{
  "n_head": 2,
  "norm": "rmsnorm",
  "norm_eps": 1e-06,
  "attn_scale": 0.177,
  "tie_embeddings": true,
  "lr": 0.00701,
  "final_lr_fraction": 0.0
}
Each number is 500 + 25 x the weight over its row's rms, rounded and kept within 0 to 999. Layers, rows and columns count from 0. Numbers have three digits each. The size before them is the row's rms in percent of the matrix's.

# gate: layer 13 MLP gate, 192x64, rms 0.24, rows 68-98, columns 0-63
# up: layer 13 MLP up, 192x64, rms 0.26, rows 68-98, columns 0-63
# down: layer 13 MLP down (transposed), 192x64, rms 0.242, rows 68-98, columns 0-63
gate68 107:537515500532505482474514492520493476460538487521500509524490509545494478490493520551485513492498481528506491462549494529464476535533552529476548534477484494456476525501511496511518459494491511
up68 103:490527433509515532502532495490526454486475532523489520528466522521521505475492492490520481498519499475511560512504481504443492545535458496510494544498528499486522513515503476479487471489528468
down68 108:517489510529523469425471526506509399529499470537530512504495505522492516520524508503493509520493479491524516486488479463490493482516552497481485510498462518488505510497512528495515491495510455
gate69 111:488487422508477486493449450496456509486476480459495506528469497536499467476496485515485472529520484506509537518495490514506486487489496499492487502500491502529450534479444467480516471516507468
up69 133:485484455482512520539511492499527480510454518539478486498476497508520488507482524502545482456512497475507481522490497469517482538478472462504546485499484518467451522570468485482514531505493485
down69 123:487488477500544558527480471484506518484479494473511504504500493483487504516524536466488484463477501512508521468527498487470511520502479461493470473516452507497433528516480487501498550530515441
gate70 098:478522492481459494506496530503493528514530481434467525496502557503482443478506516474469523485465506506503507507504462513486515494519486496503499540455541502507527539493507515450450513497494520
up70 101:498516467495508522452460559521494487487482492489458527481516438486471521501515489528483484499531487550549502499492524476531495477498495509524497474512519505496480504451489508557526500485532473
down70 092:514496477496463498526495480519499494507486522514459505498467516537487497531529507487453483487501455505523510520506497581480519525525523502496488482500551531507522513507550499511553539533509469
gate71 111:470463509509486473540484498502504503491499499481443485510480496519446506517539525540491514511511456492495454500470533477475501483432535476530548521527487514503503511518470488530492508525490522
up71 103:494522519484510504464453474518486518506510511510454508499488513539516482461454511440499481450498486496487463513492495522509524485524513485505505505475493470473508493516473566565520532500521489
down71 106:502509489524508518484474480525499499535507447542486510474496514520518514499499504482480483523431521539492491518494476470514495524480508489513486486491399521496514527514544529497470507517524486
gate72 095:548509517492493504492529507436486488478469521559527506513559506455524486499482510528500529533479519525518538493426492494498496527521523488487509511483502479489503514529511520471491475521515489
up72 091:454489480489526511487520500562483518488505487486512462524456435539486521484503499485495473496480523471497454517526478518501521544473490509511494482447474498502501540500526477491472499513473540
down72 089:498455517530483511544475492473568498550512474491501496507476512522473523501465472488532478501485450482524507472495521481547489515499516496524472472490508480478494442464507527492516465523509494
gate73 106:526472464492485479497506511481523504490513503505489506502470532506508453452472499514435502531491502488468508472521476532513493519506536481472511534532524507545518460524446457511527461517495510
up73 109:477511575521524514482493529499466509494493496488516449453503458502473533529481502520536515465491502438479500463461483479477488475511522494515506520472479504464534494516494479474480519488506509
down73 106:471480489464555503515513461524526492460501487510517500509528481528494496474488529505514488460471516482533497474533484514511561520465453506482504483528482520518459530487526519513524530470541480
gate74 098:483490480483491526469490487454478542499488471503483542486527547544493466497481526506471503540527520485498510519512515518477497460510473546476504548508505492529508473441491544512498473468491499
up74 122:488565494490516478464447478537535513539478490504479480507509505467493472460467549464490510484528511533475497514475509496477568490498453495497502499502516496505542520520495529513494489495489486
down74 114:467523498487530502476547495494529536468480513538490506477494479493506519471511504521559493506517509500473514482531544547471476470485464547560497484491514530530497510514526464503477510501533494
gate75 103:483507511496477538495478461472512502503477476479487495539528485514533530491457492450463505507513517491509501479522440483527507518538508489522501521513492477489437442514471518508488517486531456
up75 094:516469444531482521492507506509493505473521538477498485506445477529480505508506571514499528478517504496484534518516538516492441505493496511540485516490491512529512526516509453526472523468495462
down75 099:512457414515514538519523510492513528441501479500506511507492505516491506542487505483463516506486482519497498469475514461470493507521556510473486520513505475491496457535486501481523491550500519
gate76 099:480499541495480471495498479496541544516503524493454519481496510536469502493494529511493484534512493487512467522471478531466504503496481523468489459533537481473477488528499468461518475553528550
up76 110:486479520495500508471503471486512460485484567516505511457487550502506510489516514479506492528512504506514477467488511548490458538490511513507491495553481492518554480527495442510540488502543497
down76 099:443526531477501466500464488472483513518525501515488498514517473494485514512517482490506502506470437527466483516519508461522506473490464500492502466466542487498513549480494524469518443505456523
gate77 087:540472482449510481557534484498530485510481468495470536450456444503522518464518479526510505449505482505481491477471504507513497504462487534485484472511506513531520523497490498482475495507468509
up77 085:515524506548515489502505476510514511480516480493551448490488491502499550510534507513530486481491482480468517522546503503464478532506509514495557531546538518469485478499505508439509467507514520
down77 090:524461518470502520517529496523489508494502547482512495502510484522500486489498511509584504480516582489516517480487490441487471476495472471485452492499519479505510478485477482517509465501526521
gate78 087:533466509485545491514522520477500490445472460509494504497489478513505513544514497519478458507457538514549462515499507505488482491479534474461505511476500515543476446525526485509499526537481492
up78 096:481453517531509513518519487513512507523546517501495502517504478472488500444492516495522503519539460491470517459531528511498487489475503516542480481462495434477503530464509513563507501494486537
down78 084:500463494529494513507503553517455490486478505504503536509499504554479505497493532526497503488529549490503471504504458520481483472505489513523509526505531518487448459530482507515470557527496446
gate79 098:475472523520486497494556482496541498521532478477516458476472500462491498497493523474506499549499501507484503513496551531524473528461493487483439537501481484454478505489497529512502493554496477
up79 090:493449431509568471475552531514554491496513500494511438490525483519507516510503521472520531495469512501491511519494516481512525525496504475495487501470480494505474475514483476507481508525534479
down79 093:500496492467535504480481528478480552509521517470512476485556506521518554490495476443491505486493464479523485514489468561514497507471443501511537496529478484490495511478487498457479501485508491
gate80 096:517478501466481520502540549475529535469492537513515479504503493530538516494481469536534505478495482477529494497467519501513501483479466474464505468475511486507443481557534511521514497539529488
up80 100:541515498452507446506528530488448523497521531490499527496501473494496515507480486522551488512517514499543540487469470434518499491491463526488485474499535489472490485519479476495474492476531478
down80 100:480458519513497481524496514503522570542487483452501476537501531467519517515487514495515482504474491504495491485525522498490500466511505502487496515504546504520579487516474501498564508500515545
gate81 112:522506505522507475491469466524484525476485521517506565532487500472448514494502479515509538538460497516543509520526486496479507469434498518495489502448520465492475506494459490487526477517489518
up81 094:480503527551501461545463496460486495540479487510500503498508494527495473516513513491493530500505495509538523501507486498506526491444480474477524498557497444495516451477439488505510461523511499
down81 096:471541490521467518478534480457478458517481487445497514480503518468505496508516511528521491501522537512480473528503524488482509500462484486477484504513505548516466459540444545517490496501501461
gate82 105:467503495507502487478456462466491469449518513499514489552473505554496487448461517541505532535466493470487478496494471492493495534455478487499547505485531493480517509491479488503489515520528496
up82 106:505492523513484547497488517490538488553476502528509496453504473480455484510499497432506476459509509545480512516501517493470516487523503492490469503523532470517462515500514479477468534443483510
down82 093:507482452488454495527501504512487511474512477452467479475522516524563476462495471503517517477462537513481496449499515520505509491507479462514470509538509492494494433512497523524513521498519513
gate83 084:483488481479507465506539481499430455510492527453483496509517465506550496525483495520507477492506510461540488528452524481505491498472504487435472486525476494489481495489464519503473484523481511
up83 087:444498474519511514547495467535505498489485531475467488509468491493530496482497520525529501513482528452457530513477478528544515492440534494479473525519506521498476497509525529491457500494508462
down83 090:540483553484532480507474521465541499524552504525511480523533486488469457506535517468479521492477457505530500474513473507478500506514455482522495475499490518491512539516488457511473507475485537
gate84 089:522554507419482470483514512503468457463530491510480507489520460526483492490476508498489487520501500491490501489507505524508533474530445468539510499490511453484498471502484551465504521487488497
up84 084:478520494492463530487472520500459447528485494534507496505468467465454471479460516485480466487480492490490512495518464555478512433538500509505518517485491492532503487478502543469495508486493504
down84 087:465495527479471521531493504495526484487492529519500506500477498518472531540541462485481495481527507532500485506457526519513463538482538520559488482493527506519514511494512426522490465515466487
gate85 093:486492463524459513532505512474566503495490495477506492530486520497545443467535531505473535455538500480497486508503515520534514506496514461455490485476527501484487480533477506525493468494470512
up85 095:517493497480510530517534522512490499504489484482524544489517467500469507507505508529493496507457473495477501505517491503496494580560537458519515449564515508476483504538508466481510500527510489
down85 102:493476482500459490493538488497524541539474495468475508536534531478484491538507529485509472513472492490497501503509525478491509530525550519542483442530504513500461484513514451515555520499487501
gate86 097:468516512498476512485558472516511529473534507462489493530506483488474471441470493502480523492522459500499487477526525525458486497494523506497492458513517454485490489460510539523472503544462492
up86 107:425459499472471492490502464498442445480515506478494480511525548463503492492469471517514532504473489507465509513496520490494446466509514495500493458517513453497506494497498532508503479508510497
down86 101:465492472502508488541485493481473471480493493508534482522472479473479511539546464519509512523502511511493527517523509527478510511540502534493483449542499505482525520484546482501447486537546463
gate87 091:462520457497477506498463557502482488520484539506497511482510447482476483473488505511481494520487490511566526490505511551497513453466504468544473481511515474500476508526484490529510480528518533
up87 093:477516530520500488509503480534463523486529538498475475515493505550514465536499481506517511474468503516498465477531539504464487482491532479524502506475470519459521506467522542515530464516465447
down87 094:522550513496517511479517491494483549468501441509484511501484513472519517515482529535562461487525483475471523487549498506478507540492489486500502480499459492483512492459565510500518508522516487
gate88 099:501499498561508518502494502502490527522484508495476535482534509472461488508495456513454471468464508457500494463517514518481485503487517496513461501502563503479504521505536497486505422507493538
up88 094:527559465483518476515522479467476483494483489494512460517492528494512503455516501491488515476534549454498473478513450530508478517496490470510502509500513493557517520492552462466481517523500504
down88 090:510536492528466490482511492460505468459506488522490499487475506505490482520546513518475514526512534495517513444474493450466480526485526530514482453520506527520491527529522499508505435547507505
gate89 103:506477460473512468525472456485507485489503507521518471531531549500482474498500495482496520453486474546464478476535475548527533463493509501480466521508514478521482520500446506502460493499483483
up89 103:529503509458511525539516486533516471486477471525468511493494550494465518500530511512549513554480516501511535509525515551489552510497471504518478469485518518490525475503514478539535473512504478
down89 100:531510467512467544489478516504508494500497513519526500470464535514530488521491473493509495489535526474506492509495511466526484457475504485492507504458513535526484500452488511518485480474484600
gate90 089:509479454481514467511534451473497489477523477516472509544486483474506513518487489528495490512469531533505520551533531515470517459537486473474480525519501484481503503542498547510488520518541474
up90 099:467502465480501533493503503477524506515496503455566519498547513468502480489481471419470492504491551499513519488481521504505496496467509461482506512518476488487491537488484510489473540458479506
down90 096:444448513487514495499480475488488481525483480488471494543499497487501508480514528495553472503513498490516462548480485453498538523540502515578533515534500515493528480493498508473527497499487498
gate91 101:528496493495494511484497500487528478499522506492502499500486512504476506482499530542536506522460489515499439500501502491478469531506466472506495489528513465516463562517529541442561452526510505
up91 104:515506511496523519506484494519460494473485517448457475528471480492541512480458524549479450530496516477482485510518468506501522483490493531526510494503531458506542502500555495489497504513539455
down91 101:489512497482517500490513516483477425515553471477507499499509500476463521507544514459495523505520466490531500435472513455486473483490528471454491475483490502500517498544506493486482516484483464
gate92 092:514513559509517527479521496484475549500493470513486486494467560466460456468506565475501500520483531458524487475486465518521506519496504540504516514500521508525540499471484479507492494495495501
up92 104:480461508510500496541519539504521493499491507520488502466497514485514477476504456446519506500506462465493472477502488526576524489512488544524455509529543508492516475479467467532484498490529517
down92 104:502556512454509493484501505490491453541539508540483503519526502512490508544514523466530514511522495536504494514486509486488427512468506488511488481518491496496466562516483517501530526502448502
gate93 091:478515503484480528536505522518498501497519519477500507487518476510480512485482546487443538522492547527475485500549522498498475470544534470504515523529578491498496461484504475490533506500511530
up93 096:518485526533533491470522556516520507500538507530489513448524490520524542491513491478490495518475500511473534478497528530505533501544552509483521529468458488496497448496515518471529473513493506
down93 092:534477496487549460447494511515517518505510473529468504515505564473501532516503437452482504498492520497471517483507498514501530542488498545503523481497486504499507489528547513477505499491456520
gate94 093:500445554468505485497471510522494524501460512507470500516538474533500487470498532516479498498514547508501524476518494519465534504491485486546554498463476515523484496531511501455473449496491496
up94 109:489518476510494548524511463498489536492534452444484503495467506492503504504514477508495521531493497493439518555469490469479503524489543540492516496516510463482505486488468451521479485526514478
down94 099:533487525488502524485488506516514487503505514506481494483508535531496456508484490547510485504458518519454487487542527525448528474528486463506516520465484491509522445501543528500454516468538476
gate95 105:485493482476493526510461477468502494518456515490494504467500534490501454502512534447527496501488488494532481534456466449481498534483461517493492500508535515498503512474463518471510478530543451
up95 117:518524522518495508526539532475514513509536526491503486500515439509495502542558507524514530506483466528500483461461531507518490515500498497486453498472522523469507495501564497503452516531496520
down95 115:483481520506433431509526513482501475516513496566512501475486520518492555514525483511454478526500505519506481495473493530496493501520502542500481494537527495505482498504491521497504462511479559
gate96 096:480487521477495528486501543536488480519448517534452515479498491537506452535513507534509531488454504493481491542494511505523545527519524510497486504485510487491542491466523480527445483502520519
up96 092:470480515490469493472482513486503506493480526504462550476485510571473525480540513516512476510499540465443517464471486480492502521547517496480534452519463517491490475514511505509527500508483502
down96 097:487464475471468491493529533542479490515541469451518464515508492483496488486480449483490492473567477509509488518505524524518501483485455541485500504487490464531504529492487530484482472527533519
gate97 094:481540514489468510521484483530481563477530516493515497538528507479507521493508457517477535513494503510474535536569505488492483493500493471502528469500522512467486525494478531455502523446517504
up97 089:520500504521513533494515535514463507517456468470500499489463483486510520465525505565529525500506489527526495543493463495497468468496513495557542495536485520505515501510509502491467514446461487
down97 089:513498489464451467501522544504507542506468475505507517473483491490506477525485513501486533523491510530530500505485502514491483496490535486509498507473537505500460471480491480525391498515511466
gate98 102:534492518473501540487497530465514481503525514477493490488484489517536486514477479502499498515450467519538478442487468500486476495500517475485508491485545481497506496517533486482549490566490435
up98 106:518507508480489516489488482483489473480496511532544477479532541524494509527452522469505488531472513500499508502480520520476496465463473529462472460561531540459475532484488480482508537495521507
down98 095:519543530470533496518488552451487498479486495484492506540498472470484539483499493499471497518502464509487497432476493491502505475477480503501469526459516473514519490525476539486523464537491456